python train.py --n_layer=15 --n_head=6 --n_kv_head=6 --activation="tanh_gelu" --norm="layernorm" --attn_scale=0.0884 --tie_embeddings=true --init="uniform" --optimizer="adam_variant" --weight_decay=0.38 --schedule="wsd" --decay_fraction=0.807 --z_loss=0.0001 --train_tokens=1102000000 --dataset="wikipedia_en"
Each number is 50 + 12 x the weight over its row's rms, rounded and kept within 0 to 99. Layers, rows and columns count from 0. The size before them is the row's rms in percent of the matrix's.

# layer 8 MLP up, 3072x768, rms 0.0174, rows 2281-2308, columns 128-255
090:62 46 46 63 32 44 42 55 61 44 43 71 46 28 35 51 47 51 46 58 30 36 48 33 39 55 35 53 62 22 72 57 36 47 43 65 47 43 30 44 52 63 64 40 66 66 44 38 59 28 26 50 37 52 40 66 57 43 70 37 66 69 61 60 57 70 82 58 32 53 36 60 38 58 32 27 33 45 70 52 47 57 37 47 70 48 37 49 69 56 42 33 46 49 88 63 63 51 42 43 36 49 48 53 65 49 51 49 63 51 50 35 32 51 51 52 63 40 40 46 53 65 47 33 58 57 55 38
102:53 61 48 55 36 49 53 43 49 47 50 63 47 62 59 54 44 51 51 57 53 49 24 65 47 57 48 37 58 35 55 42 51 42 49 67 63 43 44 55 34 48 69 35 65 30 54 51 45 62 33 67 52 29 41 39 59 60 62 58 58 51 54 55 64 44 49 36 32 43 49 62 31 54 49 41 55 61 46 58 32 78 60 47 55 24 44 54 28 34 67 48 49 65 47 29 46 50 64 68 45 54 49 60 55 63 58 44 49 59 72 49 67 52 77 59 54 66 67 70 48 60 57 54 54 46 66 41
101:53 41 53 62 62 52 56 49 57 48 64 67 40 43 40 38 64 39 67 50 35 40 51 45 71 41 36 56 45 40 39 76 38 54 37 74 41 68 60 69 47 62 57 38 64 48 37 36 57 55 46 49 49 39 46 68 40 53 43 53 66 63 39 34 67 62 28 38 59 60 52 47 66 60 71 63 40 58 43 27 47 51 49 68 59 37 64 43 48 58 63 45 66 46 43 53 58 52 51 56 57 45 60 48 64 61 72 50 53 57 41 41 47 37 61 62 59 67 68 52 47 53 54 52 48 62 41 64
102:31 46 46 60 56 55 39 53 44 56 63 34 37 40 58 35 38 72 52 31 72 32 51 47 46 55 42 47 52 65 65 49 73 73 69 56 51 42 52 41 62 31 34 31 67 48 75 58 35 38 58 47 44 53 54 52 61 21 63 62 65 40 56 53 62 36 53 62 63 35 39 61 55 65 51 43 51 62 60 49 45 50 54 54 35 44 52 64 53 69 49 49 47 44 40 42 47 62 22 32 61 69 49 56 46 65 43 75 25 42 61 66 59 58 47 43 55 44 59 37 31 33 69 38 53 35 50 58
093:49 49 65 43 19 54 48 43 60 62 46 58 55 39 46 41 42 64 57 57 33 49 52 49 55 18 49 35 61 49 59 51 46 51 55 56 34 50 45 51 32 55 53 48 35 59 73 57 66 77 38 50 41 73 42 52 64 51 64 59 26 46 48 49 74 47 59 73 42 50 60 43 56 49 65 85 48 42 48 50 55 30 47 30 56 50 18 36 55 62 61 41 66 46 55 63 54 62 60 31 42 44 54 47 72 37 48 52 43 55 32 52 29 37 51 45 59 32 59 46 53 53 56 52 61 64 37 54
097:60 40 42 73 43 47 43 66 65 59 52 77 51 47 64 51 38 57 44 55 59 24 28 52 52 62 57 43 22 52 25 57 50 31 37 56 48 45 69 63 60 54 61 42 48 75 43 48 56 69 52 43 27 34 48 49 50 34 60 43 55 70 55 50 55 63 49 61 35 43 58 58 49 41 54 17 27 67 33 69 63 42 41 52 54 32 50 45 22 41 38 50 64 47 52 65 60 33 60 40 46 45 44 43 64 65 51 52 28 43 46 53 41 45 61 36 70 48 45 37 26 85 43 44 45 48 41 60
096:48 36 56 35 53 46 60 28 56 55 49 69 47 55 49 65 36 48 49 59 48 38 64 41 45 50 57 70 58 29 39 53 45 37 60 57 46 62 35 69 32 40 53 49 56 48 54 37 54 54 49 58 72 63 31 28 52 72 64 58 54 58 74 44 46 53 52 56 51 42 19 73 49 57 54 72 47 52 51 53 38 37 56 65 50 31 50 43 54 32 59 53 58 54 64 41 47 64 49 42 60 35 23 44 32 41 59 49 59 25 44 26 37 33 56 48 57 36 63 47 72 32 38 49 16 45 55 58
090:41 37 23 46 56 53 49 59 39 65 39 54 61 28 56 58 53 64 57 46 53 47 23 42 50 44 39 50 61 54 36 47 42 24 45 49 47 44 63 57 55 39 56 50 45 60 56 50 73 48 41 49 56 71 50 58 55 54 47 48 54 58 56 41 43 53 65 43 63 37 35 49 69 44 49 52 21 52 66 51 47 71 55 22 62 52 46 64 72 42 53 58 43 53 68 60 62 71 62 31 37 61 65 47 59 46 48 53 51 41 37 53 40 60 34 59 58 56 64 72 48 35 30 36 47 53 65 61
114:59 48 58 61 67 56 44 39 57 35 56 43 36 45 44 42 39 50 55 33 43 72 62 56 61 41 59 52 56 41 54 60 59 47 58 42 51 65 40 46 52 71 34 69 67 33 58 56 73 38 48 71 68 55 68 61 61 48 23 51 41 49 59 64 39 31 48 32 44 59 45 73 55 59 59 54 56 21 39 44 59 79 49 47 76 43 66 69 41 62 68 64 51 29 52 32 56 52 50 52 53 77 58 68 47 46 61 68 32 32 47 34 51 34 58 68 36 34 57 72 43 45 51 37 50 49 50 79
101:63 60 55 44 53 56 73 54 51 42 41 30 45 53 65 52 25 42 54 43 43 43 56 63 58 55 22 70 67 57 45 67 47 52 32 47 33 40 36 29 49 46 43 53 56 72 51 58 34 49 36 62 46 62 30 52 37 64 78 42 59 47 38 59 54 31 57 54 57 55 50 55 46 71 37 70 48 52 51 55 67 40 59 43 56 71 30 47 63 49 55 26 60 29 44 46 45 49 64 39 58 52 54 66 24 56 74 49 49 72 33 48 46 61 65 30 65 68 44 37 59 61 50 81 41 49 69 54
101:62 43 52 62 45 45 42 48 31 59 44 67 44 50 44 55 69 48 60 58 61 56 50 48 53 55 65 28 53 35 45 57 40 53 33 69 40 41 62 47 46 64 60 52 35 33 38 48 31 53 45 40 39 50 28 31 51 44 43 36 50 19 58 54 56 60 51 51 65 36 43 44 57 48 37 49 43 43 46 35 46 43 57 67 35 41 45 52 21 41 39 65 40 32 61 71 52 51 47 70 34 68 39 44 57 34 54 53 60 51 48 58 43 78 50 38 40 32 32 57 39 64 51 61 61 42 35 49
103:72 38 30 60 35 62 31 28 36 41 50 41 26 61 51 32 57 51 53 59 48 67 32 34 43 40 31 41 60 41 82 66 38 42 49 65 67 48 54 44 45 33 55 60 40 45 46 38 58 36 48 50 56 50 52 59 43 41 65 35 40 59 41 52 50 45 58 58 49 65 46 67 55 52 55 58 45 63 40 40 50 60 32 56 70 55 54 47 30 68 51 47 57 52 47 35 39 31 47 57 61 72 53 75 60 46 24 26 55 60 48 48 37 52 39 63 49 58 55 43 67 61 40 38 49 36 62 72
116:51 48 36 71 32 58 47 55 49 51 65 64 39 26 48 42 35 68 51 35 48 60 52 58 44 42 37 47 47 39 60 48 47 71 56 51 54 44 49 71 44 65 65 60 54 75 43 47 41 50 56 56 52 33 65 55 55 33 59 63 55 51 77 57 61 41 79 38 49 49 45 58 45 50 53 35 38 73 58 71 31 59 58 39 51 49 46 36 38 62 52 50 44 55 52 57 58 49 43 43 34 46 41 36 51 61 49 41 59 40 38 45 52 62 40 58 58 57 51 56 57 39 69 49 55 58 57 42
107:34 44 41 46 55 86 25 27 47 19 45 42 26 71 37 35 52 62 51 64 38 70 61 56 47 46 56 42 54 50 52 43 52 56 51 59 42 63 35 41 40 52 50 41 55 55 48 46 55 55 44 56 53 57 61 59 63 57 54 56 54 61 53 47 62 48 59 61 73 60 50 66 48 53 52 69 64 64 24 58 38 58 31 32 54 69 34 42 55 35 63 35 47 44 60 62 40 46 59 51 48 70 32 49 60 44 42 46 46 55 32 52 40 53 41 62 74 44 45 59 54 62 64 44 52 42 33 57
104:51 41 33 74 32 63 34 44 36 48 65 30 26 49 72 46 52 48 56 44 48 36 48 33 53 57 42 41 50 39 60 55 50 61 69 52 48 58 58 29 55 39 45 40 38 44 60 60 46 23 50 54 49 49 65 56 58 54 64 49 49 52 65 46 62 48 72 55 63 56 49 57 30 45 47 42 49 49 48 58 35 50 56 61 44 49 46 58 46 54 51 56 68 47 45 43 40 62 40 55 47 55 46 32 55 75 52 24 41 52 37 38 55 43 56 43 36 52 40 25 31 55 58 60 49 50 57 49
109:37 54 43 74 68 54 58 55 36 54 51 33 38 43 43 39 63 27 47 38 38 49 59 36 71 57 37 71 47 39 45 57 66 43 60 66 36 24 40 53 48 61 36 49 52 70 40 59 40 51 35 51 44 37 56 42 55 36 59 55 32 48 60 54 66 34 78 47 55 40 64 64 40 56 43 53 61 69 53 42 75 61 68 47 69 49 32 74 35 59 57 38 39 52 55 59 48 16 49 33 72 51 53 80 43 47 45 55 37 67 48 55 52 52 46 47 67 48 39 61 37 58 71 70 57 40 65 61
089:62 35 37 69 61 44 47 34 43 62 66 67 51 43 41 40 39 58 47 48 31 45 45 36 66 21 41 37 54 69 38 43 49 51 47 57 40 66 55 53 66 70 58 37 40 65 48 48 36 53 65 51 59 43 53 69 53 51 60 40 32 45 46 64 32 69 53 31 31 47 53 55 34 51 24 57 68 46 36 23 63 70 54 54 59 43 50 64 63 60 46 49 48 30 52 44 39 73 44 46 58 73 58 40 47 34 60 41 39 51 48 45 50 43 37 56 57 43 59 48 51 59 48 45 28 37 41 42
111:34 64 32 69 45 47 32 46 63 37 59 43 50 64 28 69 33 65 48 37 45 46 32 30 39 44 76 51 49 51 37 55 72 56 64 61 45 29 54 40 47 44 52 58 63 67 69 49 45 41 56 36 68 25 51 51 67 61 60 43 55 52 61 56 56 38 48 40 38 44 58 73 42 61 26 51 48 58 56 60 59 64 73 43 41 47 45 40 28 54 53 37 37 49 54 42 51 41 48 48 82 58 62 46 60 36 80 55 34 56 65 23 43 45 40 62 63 68 46 73 59 42 59 55 45 40 56 49
095:63 46 56 46 63 37 55 32 47 63 53 57 45 56 47 65 59 66 46 43 48 39 36 37 51 62 72 36 41 39 65 57 66 43 50 58 51 54 49 44 61 33 75 56 54 36 44 41 24 67 51 43 57 57 56 51 62 46 72 49 36 59 79 30 55 61 39 40 62 32 51 47 47 46 63 39 24 56 41 52 38 53 58 43 66 56 53 80 44 40 44 40 63 43 51 58 43 73 52 40 61 39 30 67 36 68 58 31 52 40 41 40 34 43 43 37 39 60 46 48 46 71 65 45 59 34 44 43
092:42 49 50 48 55 47 68 43 51 67 38 74 48 52 68 61 44 57 44 41 43 35 72 45 26 49 37 61 73 44 49 50 55 13 50 49 68 37 53 62 49 56 51 45 51 39 57 44 40 51 63 48 66 44 57 28 56 49 34 53 38 61 56 42 52 38 61 29 51 40 46 66 28 53 70 58 41 59 34 33 48 52 72 68 60 40 30 35 44 26 42 59 64 53 32 58 83 47 49 43 46 45 27 49 32 55 45 56 57 58 41 49 52 68 45 66 56 44 58 83 36 46 47 34 46 32 54 47
108:44 50 50 77 45 37 50 55 65 62 79 47 48 54 42 55 58 33 68 49 52 68 47 52 81 42 32 44 44 51 29 44 54 68 53 62 60 33 77 74 37 53 75 41 40 47 47 64 49 34 62 50 38 64 48 40 62 41 43 43 40 42 66 45 58 57 47 57 63 61 39 49 48 62 61 63 50 35 70 26 59 59 47 37 59 64 37 60 23 57 58 46 38 58 46 70 47 56 49 60 45 59 56 56 47 52 52 52 52 56 54 43 68 47 61 47 47 29 32 42 48 63 52 54 54 46 44 53
104:59 49 39 55 53 45 63 54 60 43 79 64 40 49 34 39 41 47 35 49 40 42 32 61 65 70 38 32 41 48 49 51 62 68 61 59 50 56 46 44 52 63 60 71 55 63 53 41 53 58 56 49 67 29 63 51 41 31 58 57 44 34 52 60 41 31 34 50 71 41 37 38 46 43 62 37 29 68 45 48 58 63 50 50 62 42 51 89 52 60 46 44 37 59 43 41 58 54 58 47 62 37 52 44 49 46 51 59 51 35 49 35 47 47 64 51 43 50 59 66 50 59 62 59 53 35 47 71
090:56 44 35 51 41 51 57 28 48 51 67 53 62 41 36 59 53 63 35 15 50 49 63 54 24 66 43 39 48 42 64 36 50 50 57 67 57 59 49 52 59 64 69 37 68 38 47 53 60 35 39 49 53 49 44 50 48 40 40 59 51 39 71 31 56 56 67 41 59 62 57 40 49 50 32 45 56 66 34 65 37 37 38 39 46 40 35 52 65 42 61 32 54 41 45 58 46 53 42 53 46 74 51 68 44 67 50 39 53 54 70 35 37 41 64 50 63 53 47 54 59 65 52 43 51 31 58 62
094:78 44 53 41 35 69 55 49 54 46 34 72 57 56 47 53 55 32 60 49 59 36 41 41 37 47 48 35 59 46 47 35 71 57 49 55 36 60 52 47 60 64 42 52 57 50 72 52 54 51 51 63 60 37 38 53 62 32 59 38 41 76 42 63 35 44 53 53 31 64 43 47 46 39 79 40 55 54 50 37 58 62 32 45 36 49 26 54 75 64 34 63 61 58 60 52 38 37 46 59 57 60 31 64 65 49 51 69 58 69 48 49 44 51 44 69 52 32 40 57 48 41 27 50 41 76 18 63
095:46 46 71 65 53 61 47 47 48 52 75 63 30 33 51 52 69 60 62 45 57 69 56 21 42 48 52 47 69 57 69 42 69 65 61 59 47 44 84 52 53 70 42 47 63 76 44 41 43 37 29 74 78 48 66 54 69 46 54 30 52 41 51 53 44 40 56 54 55 33 59 52 36 58 55 33 67 40 42 28 60 53 49 32 59 49 45 61 48 61 84 63 49 39 63 57 68 44 80 60 46 91 48 62 51 59 37 52 60 45 50 49 40 51 42 52 49 61 43 58 24 62 40 33 38 67 39 43
103:54 66 32 54 27 54 46 64 38 53 37 66 68 43 52 35 64 35 46 43 53 56 47 37 39 69 38 53 67 46 50 38 55 91 41 56 46 44 34 56 61 53 54 44 43 39 33 69 58 53 44 49 26 28 44 53 33 41 49 62 57 43 51 29 54 65 48 52 56 24 29 50 40 56 42 28 37 46 34 54 36 63 35 35 53 52 60 71 37 36 50 55 46 53 56 35 34 53 33 47 46 52 51 54 12 52 60 52 40 25 42 30 52 75 60 57 49 65 50 62 69 49 65 46 40 49 52 88
100:57 61 38 45 51 53 39 41 49 32 54 40 40 52 45 59 58 37 58 62 55 66 56 63 39 50 45 52 43 57 53 68 48 29 45 64 32 22 31 66 66 56 56 65 43 50 34 77 32 37 46 62 50 46 39 43 60 63 61 49 32 48 62 59 46 65 64 32 54 75 44 59 60 32 50 51 54 67 53 40 56 57 65 26 56 47 59 42 63 52 64 58 47 48 53 54 48 50 62 56 47 67 45 57 34 72 43 58 52 61 52 56 72 29 58 55 55 54 50 62 56 57 55 60 56 60 53 47
101:43 36 46 66 53 54 56 47 38 41 44 59 46 45 47 34 39 46 50 44 29 51 49 57 46 30 65 22 44 40 44 60 57 63 37 40 45 67 54 40 50 36 47 44 56 59 40 71 48 38 31 66 54 24 53 32 74 55 60 37 54 31 66 53 76 64 50 50 35 52 56 50 64 50 76 53 64 55 61 58 50 49 50 52 81 48 65 45 59 46 48 40 35 51 81 47 49 61 60 70 56 68 45 36 43 72 30 62 52 72 64 71 56 72 50 59 61 74 40 75 38 55 45 31 50 35 59 57
# layer 8 MLP down (transposed), 3072x768, rms 0.015, rows 2281-2307, columns 128-255
096:54 66 74 45 42 68 69 49 64 37 24 47 70 63 60 59 59 58 77 39 54 37 39 69 29 46 38 50 39 52 32 43 77 40 57 21 66 53 70 53 41 46 39 71 68 34 56 54 62 34 58 46 49 61 62 50 59 52 58 53 26 40 41 62 28 44 49 47 55 74 74 53 48 44 50 51 57 63 53 37 55 64 37 44 54 51 67 63 55 42 52 47 60 52 33 52 50 57 32 55 62 49 45 51 59 60 49 54 61 45 47 54 42 36 47 68 28 39 59 40 37 41 56 62 45 60 49 75
104:38 56 44 54 65 42 59 43 62 51 67 32 46 41 46 60 56 56 47 59 60 40 44 54 81 40 40 62 21 16 45 78 58 38 63 37 55 58 27 46 61 48 57 65 32 57 47 45 72 37 39 65 53 63 54 51 38 49 45 38 32 50 64 56 22 61 25 61 40 42 38 44 35 61 55 46 35 53 55 42 59 46 49 60 30 40 48 55 58 65 47 48 49 35 35 32 55 34 56 64 45 52 45 45 35 59 68 59 37 53 49 47 48 48 46 48 45 52 66 30 55 72 41 44 51 58 46 59
101:51 52 66 39 59 47 61 45 43 35 38 56 40 34 54 44 57 28 36 36 59 53 43 49 59 66 53 39 55 45 35 38 44 51 38 53 46 50 43 25 61 63 45 75 47 57 42 56 70 54 61 54 28 37 52 52 42 55 52 47 44 44 49 61 41 58 56 53 54 52 52 42 60 43 38 59 27 56 48 59 48 54 56 41 34 46 54 45 54 43 59 22 43 22 50 35 34 39 43 56 34 61 68 41 43 42 47 29 35 49 55 38 59 66 59 42 69 59 31 54 53 24 56 56 66 53 51 49
105:36 37 61 38 50 52 64 41 47 45 34 50 62 72 40 63 77 35 59 68 26 28 50 42 61 45 69 58 52 47 28 61 59 37 55 26 34 42 63 44 44 42 54 52 53 35 38 44 63 55 50 59 68 32 32 65 53 41 41 49 32 64 31 64 66 56 24 44 46 82 80 37 36 45 54 54 44 83 46 33 49 32 47 33 54 46 28 27 48 40 52 53 49 45 55 48 33 53 53 42 41 51 74 58 57 38 61 44 42 35 48 44 56 50 52 58 66 47 41 56 38 43 46 65 55 68 39 50
094:51 71 31 75 53 70 58 46 45 57 49 41 43 55 53 41 58 45 57 30 54 44 40 43 52 61 53 59 50 34 38 37 61 75 60 56 57 71 67 49 11 53 47 23 51 43 41 70 41 49 59 63 69 27 40 63 31 50 53 46 71 31 68 43 44 57 45 23 37 50 57 54 46 51 48 45 53 50 48 52 24 72 44 53 65 50 68 40 59 47 44 45 64 59 55 53 41 58 51 55 60 51 46 49 66 56 21 38 54 45 61 52 28 47 39 59 58 54 60 37 52 41 70 53 50 40 28 51
100:50 41 44 32 55 79 61 54 45 54 28 44 63 51 27 49 32 51 69 67 47 56 52 52 48 63 56 64 49 44 49 35 32 57 31 64 67 55 66 37 62 31 61 26 29 49 68 71 38 51 29 45 30 54 49 50 52 60 63 49 52 28 37 44 39 45 56 51 53 37 38 41 36 48 44 62 49 49 39 63 57 37 68 52 79 69 35 50 41 55 60 55 51 40 43 47 61 65 24 50 67 54 58 40 36 33 55 50 47 44 69 49 50 50 52 53 37 52 57 45 61 48 64 58 74 42 51 51
096:60 64 39 30 44 57 37 52 30 51 63 59 26 51 57 39 30 50 56 34 28 49 37 76 43 54 52 42 68 40 41 56 53 55 47 49 63 51 49 53 68 54 70 34 24 19 45 31 59 39 50 56 60 65 57 63 72 50 50 41 50 78 45 67 54 49 46 42 48 47 43 36 56 51 38 64 54 54 53 43 50 66 33 50 30 60 49 39 59 38 46 56 31 48 74 70 45 65 54 68 53 50 48 57 49 40 41 63 51 35 55 54 49 48 38 52 33 67 48 52 75 66 48 29 57 54 50 17
091:51 57 65 45 45 37 45 32 74 48 48 47 44 58 26 25 41 44 36 32 53 53 76 63 46 51 69 49 56 42 64 59 64 46 70 50 58 50 38 46 61 54 39 67 41 33 48 63 29 42 58 57 18 35 64 33 61 35 40 44 54 64 51 45 45 52 29 53 22 54 48 59 33 51 54 37 71 65 67 70 35 42 49 63 62 41 66 49 51 21 51 51 31 35 53 56 46 43 49 56 53 57 52 43 41 61 72 48 51 54 67 52 58 57 71 30 30 69 46 76 45 63 60 43 45 49 33 53
115:47 39 34 59 67 48 44 46 50 29 39 67 43 50 44 56 32 50 63 44 25 67 42 44 54 32 54 49 47 67 60 32 52 21 56 69 48 50 62 23 34 61 63 61 40 42 52 43 59 51 66 46 58 70 42 52 40 57 44 46 59 43 45 53 66 41 67 47 26 49 66 51 58 59 54 62 53 65 30 47 47 64 55 53 51 31 50 65 53 53 47 27 36 46 44 40 55 57 44 69 53 41 38 46 58 61 72 23 32 48 58 68 53 36 69 56 55 23 51 48 39 45 49 64 47 28 50 41
099:37 53 37 60 44 64 47 40 47 35 49 50 46 52 44 67 71 57 43 31 59 36 43 51 40 36 52 48 43 23 40 62 55 45 58 49 66 45 57 46 42 53 58 40 44 43 74 56 62 40 37 53 22 58 53 59 58 50 60 42 67 22 42 47 41 51 47 19 60 58 68 68 58 50 47 34 37 36 67 60 39 56 34 53 51 59 41 39 62 61 54 31 47 41 53 49 49 43 34 67 36 34 32 59 79 43 51 42 47 45 70 45 61 74 46 71 52 42 29 42 42 57 44 56 69 42 34 18
118:42 48 44 64 51 41 61 49 73 68 46 24 48 51 65 53 61 64 51 46 51 61 29 90 69 53 51 53 31 41 64 54 44 61 49 44 35 44 36 54 37 46 29 46 57 54 58 67 59 60 52 24 60 45 55 59 63 63 58 34 25 44 41 39 56 55 39 54 55 56 46 52 50 38 46 49 49 40 56 37 45 51 62 75 30 54 69 57 37 53 62 42 54 44 41 75 72 42 45 61 61 65 26 54 49 31 55 54 61 55 34 44 58 63 57 62 64 54 46 58 61 43 57 47 59 54 33 40
096:44 47 56 52 50 17 50 56 42 70 37 51 62 55 44 49 38 57 43 52 47 34 59 40 60 39 37 60 48 48 60 49 63 47 44 33 35 49 23 34 33 86 51 43 33 48 61 35 40 57 56 38 44 43 37 60 58 34 44 50 57 45 57 54 49 67 44 58 41 57 48 41 21 41 64 36 37 49 51 51 42 38 35 40 49 47 18 18 61 21 63 44 65 32 65 55 41 38 49 61 54 63 42 39 44 58 32 49 53 42 41 57 54 58 52 34 43 45 67 27 82 51 36 36 59 52 58 33
141:44 50 32 42 48 67 51 59 68 31 48 32 66 46 59 19 55 33 46 62 37 45 57 74 71 54 63 45 51 32 43 63 55 40 39 41 61 52 42 48 59 45 58 26 28 41 54 56 53 39 70 68 32 48 66 67 42 50 51 59 47 58 55 47 56 48 70 37 68 53 61 52 45 63 47 39 59 74 59 41 52 40 62 27 71 54 58 52 36 41 60 46 40 49 52 37 52 55 39 55 64 40 41 55 63 42 46 44 46 55 46 42 36 58 51 56 69 66 42 51 46 37 43 35 55 61 51 70
100:58 45 50 73 31 22 64 57 66 42 42 24 63 46 31 33 52 38 48 45 51 40 48 52 43 50 38 65 36 47 62 35 53 54 60 47 45 27 55 61 52 61 63 35 46 36 65 61 37 55 48 49 59 46 37 48 31 47 50 81 46 55 54 50 58 52 38 47 56 38 61 29 54 52 49 37 70 74 75 50 35 55 45 53 41 48 71 56 47 46 53 54 59 55 53 36 44 48 52 61 42 51 76 38 40 54 51 40 59 44 29 34 70 59 63 45 46 65 72 60 69 60 52 38 63 50 53 52
116:52 41 38 64 49 85 40 59 35 18 39 61 35 59 19 34 48 55 59 32 34 52 53 27 17 60 55 43 55 42 38 74 47 61 65 48 62 34 37 38 64 38 39 40 48 46 58 60 44 59 43 48 41 61 60 56 28 52 60 56 42 44 51 60 65 47 40 43 62 63 66 48 34 52 56 34 44 37 56 42 24 38 48 80 65 45 52 27 54 42 49 47 64 49 47 64 51 41 59 71 59 64 57 56 64 83 56 36 50 54 55 46 28 72 51 37 41 59 53 42 69 58 50 47 54 54 53 57
105:47 45 40 51 66 35 48 45 29 41 47 51 64 38 19 53 48 48 58 57 55 32 33 58 65 49 46 28 62 24 46 48 19 53 27 50 69 47 37 51 85 26 59 41 49 49 62 41 43 47 53 63 58 44 34 47 67 42 62 41 44 50 51 36 46 53 66 61 39 39 56 36 43 42 56 48 53 28 44 48 36 49 35 54 39 39 58 51 54 59 54 63 56 41 65 45 56 30 46 64 51 39 46 72 72 38 40 36 61 48 44 45 42 58 66 60 45 61 24 41 49 46 32 56 57 39 45 62
094:75 68 62 37 58 83 58 61 46 45 33 33 35 53 55 61 47 41 59 51 72 60 66 57 50 67 79 65 54 41 27 28 56 65 36 61 58 54 23 31 77 55 49 71 62 51 27 40 63 76 70 49 53 65 38 76 38 69 54 49 51 59 51 59 45 51 46 60 33 55 52 21 41 49 23 73 42 58 55 61 35 40 40 48 49 55 36 49 45 38 41 38 55 55 61 48 46 63 37 55 56 37 58 55 48 60 47 50 63 33 36 37 64 43 68 48 34 59 49 68 68 35 46 38 43 70 39 65
109:41 58 62 50 54 33 64 70 46 39 62 42 35 66 43 35 44 48 57 27 53 49 46 43 67 54 76 41 62 62 44 44 61 34 71 61 41 31 28 69 30 51 40 68 61 53 57 44 53 57 38 60 48 48 37 35 48 46 52 57 51 47 43 50 51 28 54 48 59 55 35 55 62 65 42 17 52 30 66 42 52 62 47 42 66 58 27 42 50 57 29 30 70 80 54 41 40 69 66 50 52 32 67 53 50 59 49 43 47 47 54 56 51 36 52 43 67 66 33 41 48 50 47 40 64 64 35 54
100:49 93 51 38 66 93 35 38 61 18 38 37 57 52 53 47 28 30 84 40 38 67 40 51 59 47 34 50 48 22 50 70 46 60 50 44 46 56 43 26 37 58 48 62 49 32 60 55 53 41 75 55 31 45 58 58 61 45 50 56 33 55 58 59 60 62 45 58 39 56 32 58 45 46 49 38 80 46 48 53 50 44 45 49 65 35 22 61 49 66 55 62 41 30 61 55 50 50 58 65 52 54 47 71 49 51 31 73 54 54 63 48 48 47 26 44 68 50 43 35 46 36 39 58 27 43 17 53
087:66 59 41 46 39 72 61 69 33 16 52 62 41 30 57 23 41 41 48 32 61 45 37 49 53 52 64 58 44 46 47 39 66 79 51 52 52 57 50 62 46 49 36 45 38 55 46 30 51 45 54 45 67 57 42 82 46 56 79 57 53 45 57 73 66 59 39 49 48 54 48 51 63 59 67 37 57 43 55 51 50 67 52 55 21 67 55 65 46 71 64 65 37 54 48 41 18 35 51 44 49 65 48 62 51 45 39 31 53 34 54 30 70 43 32 65 48 31 58 62 62 58 47 68 33 60 56 51
107:34 49 49 52 37 78 52 52 56 66 48 48 56 46 39 48 55 29 40 54 43 48 47 40 55 58 47 54 54 55 46 57 48 37 54 52 46 56 56 36 51 53 47 44 59 56 47 45 49 42 50 51 34 45 34 42 46 59 34 48 50 37 51 47 54 36 25 56 60 47 38 59 52 49 68 60 29 44 63 23 31 61 33 71 53 52 76 64 25 60 38 60 45 78 37 52 58 52 40 64 50 41 69 61 34 36 52 61 39 65 49 53 61 55 68 40 37 44 43 67 40 54 66 35 43 35 74 68
104:41 71 58 48 54 51 37 41 54 40 50 46 36 64 49 58 44 52 40 35 27 59 59 47 48 53 37 61 58 49 60 57 39 51 43 59 25 58 50 47 35 32 37 59 50 65 54 46 52 52 64 59 57 55 44 85 54 33 44 46 63 56 55 67 55 65 26 76 49 50 37 24 38 37 44 55 51 64 32 46 52 84 33 42 60 67 60 50 68 31 62 29 71 50 55 64 28 47 47 54 42 54 45 46 69 63 31 74 58 46 37 55 63 60 52 73 52 48 65 34 43 37 51 72 62 33 40 53
093:58 46 67 31 45 34 48 76 58 37 60 64 53 50 60 51 72 51 55 78 41 57 49 46 68 38 54 55 79 72 35 42 59 50 50 53 63 40 50 47 27 50 34 68 33 52 25 60 70 31 56 67 55 37 48 43 56 62 62 50 35 48 25 50 57 38 43 54 56 33 61 40 52 65 49 63 56 43 65 43 66 60 46 51 51 40 56 55 52 48 45 58 63 60 54 19 65 47 61 56 55 34 37 59 58 51 36 51 52 52 55 62 27 49 60 43 69 57 65 61 48 56 41 47 27 67 40 49
092:39 55 72 43 60 87 63 58 60 37 62 48 61 44 58 49 59 48 43 59 24 57 28 36 57 31 46 55 51 43 69 54 65 52 60 58 48 51 45 35 49 57 54 44 55 46 60 63 52 52 43 63 65 64 59 63 54 58 48 37 75 47 46 63 47 52 51 69 74 40 74 34 29 39 48 35 57 52 47 29 49 51 31 51 42 42 63 42 56 58 30 46 34 44 49 45 44 48 34 31 73 41 49 30 51 58 37 33 66 39 57 51 62 60 54 41 46 69 56 59 50 56 66 49 58 44 46 49
094:58 60 63 51 63 15 52 62 52 62 60 45 67 65 38 30 52 56 41 32 47 37 41 56 61 59 47 53 57 46 61 42 26 69 68 46 34 63 47 65 35 48 45 70 53 27 68 56 56 57 60 43 18 66 66 52 56 24 36 58 41 53 43 44 50 28 28 53 65 53 39 39 52 19 50 71 44 65 33 43 51 39 44 51 68 31 35 45 46 49 55 83 56 35 63 52 60 49 72 56 60 43 57 35 52 66 49 83 51 55 62 56 71 52 70 25 31 55 41 39 40 54 54 54 50 44 32 43
105:67 38 37 43 63 79 43 44 57 35 51 49 36 54 53 67 71 33 56 74 56 59 56 32 37 68 47 34 36 63 29 54 55 63 52 50 70 43 60 34 43 46 56 54 30 39 54 62 63 68 60 54 45 41 47 53 48 52 41 52 38 34 60 29 48 51 35 57 58 47 26 63 46 79 57 48 34 54 44 48 42 64 51 53 49 33 52 52 31 48 54 46 62 51 49 18 44 41 21 40 54 68 45 43 44 72 56 67 51 62 51 66 60 36 47 58 50 39 50 63 58 51 53 54 45 23 64 56
100:54 51 44 50 45 53 57 33 61 29 36 33 58 49 60 33 54 47 59 48 56 37 36 42 32 51 39 61 56 50 54 37 41 44 48 50 36 58 70 76 60 67 85 54 40 47 42 42 29 31 70 49 58 49 31 39 49 38 35 38 40 62 45 24 59 45 61 40 63 48 34 64 63 45 53 66 54 74 45 38 59 35 44 52 47 49 30 53 28 34 35 37 52 68 62 41 67 29 50 73 47 51 48 53 55 57 54 62 34 60 45 38 47 47 44 68 34 58 45 51 55 51 41 51 60 51 56 63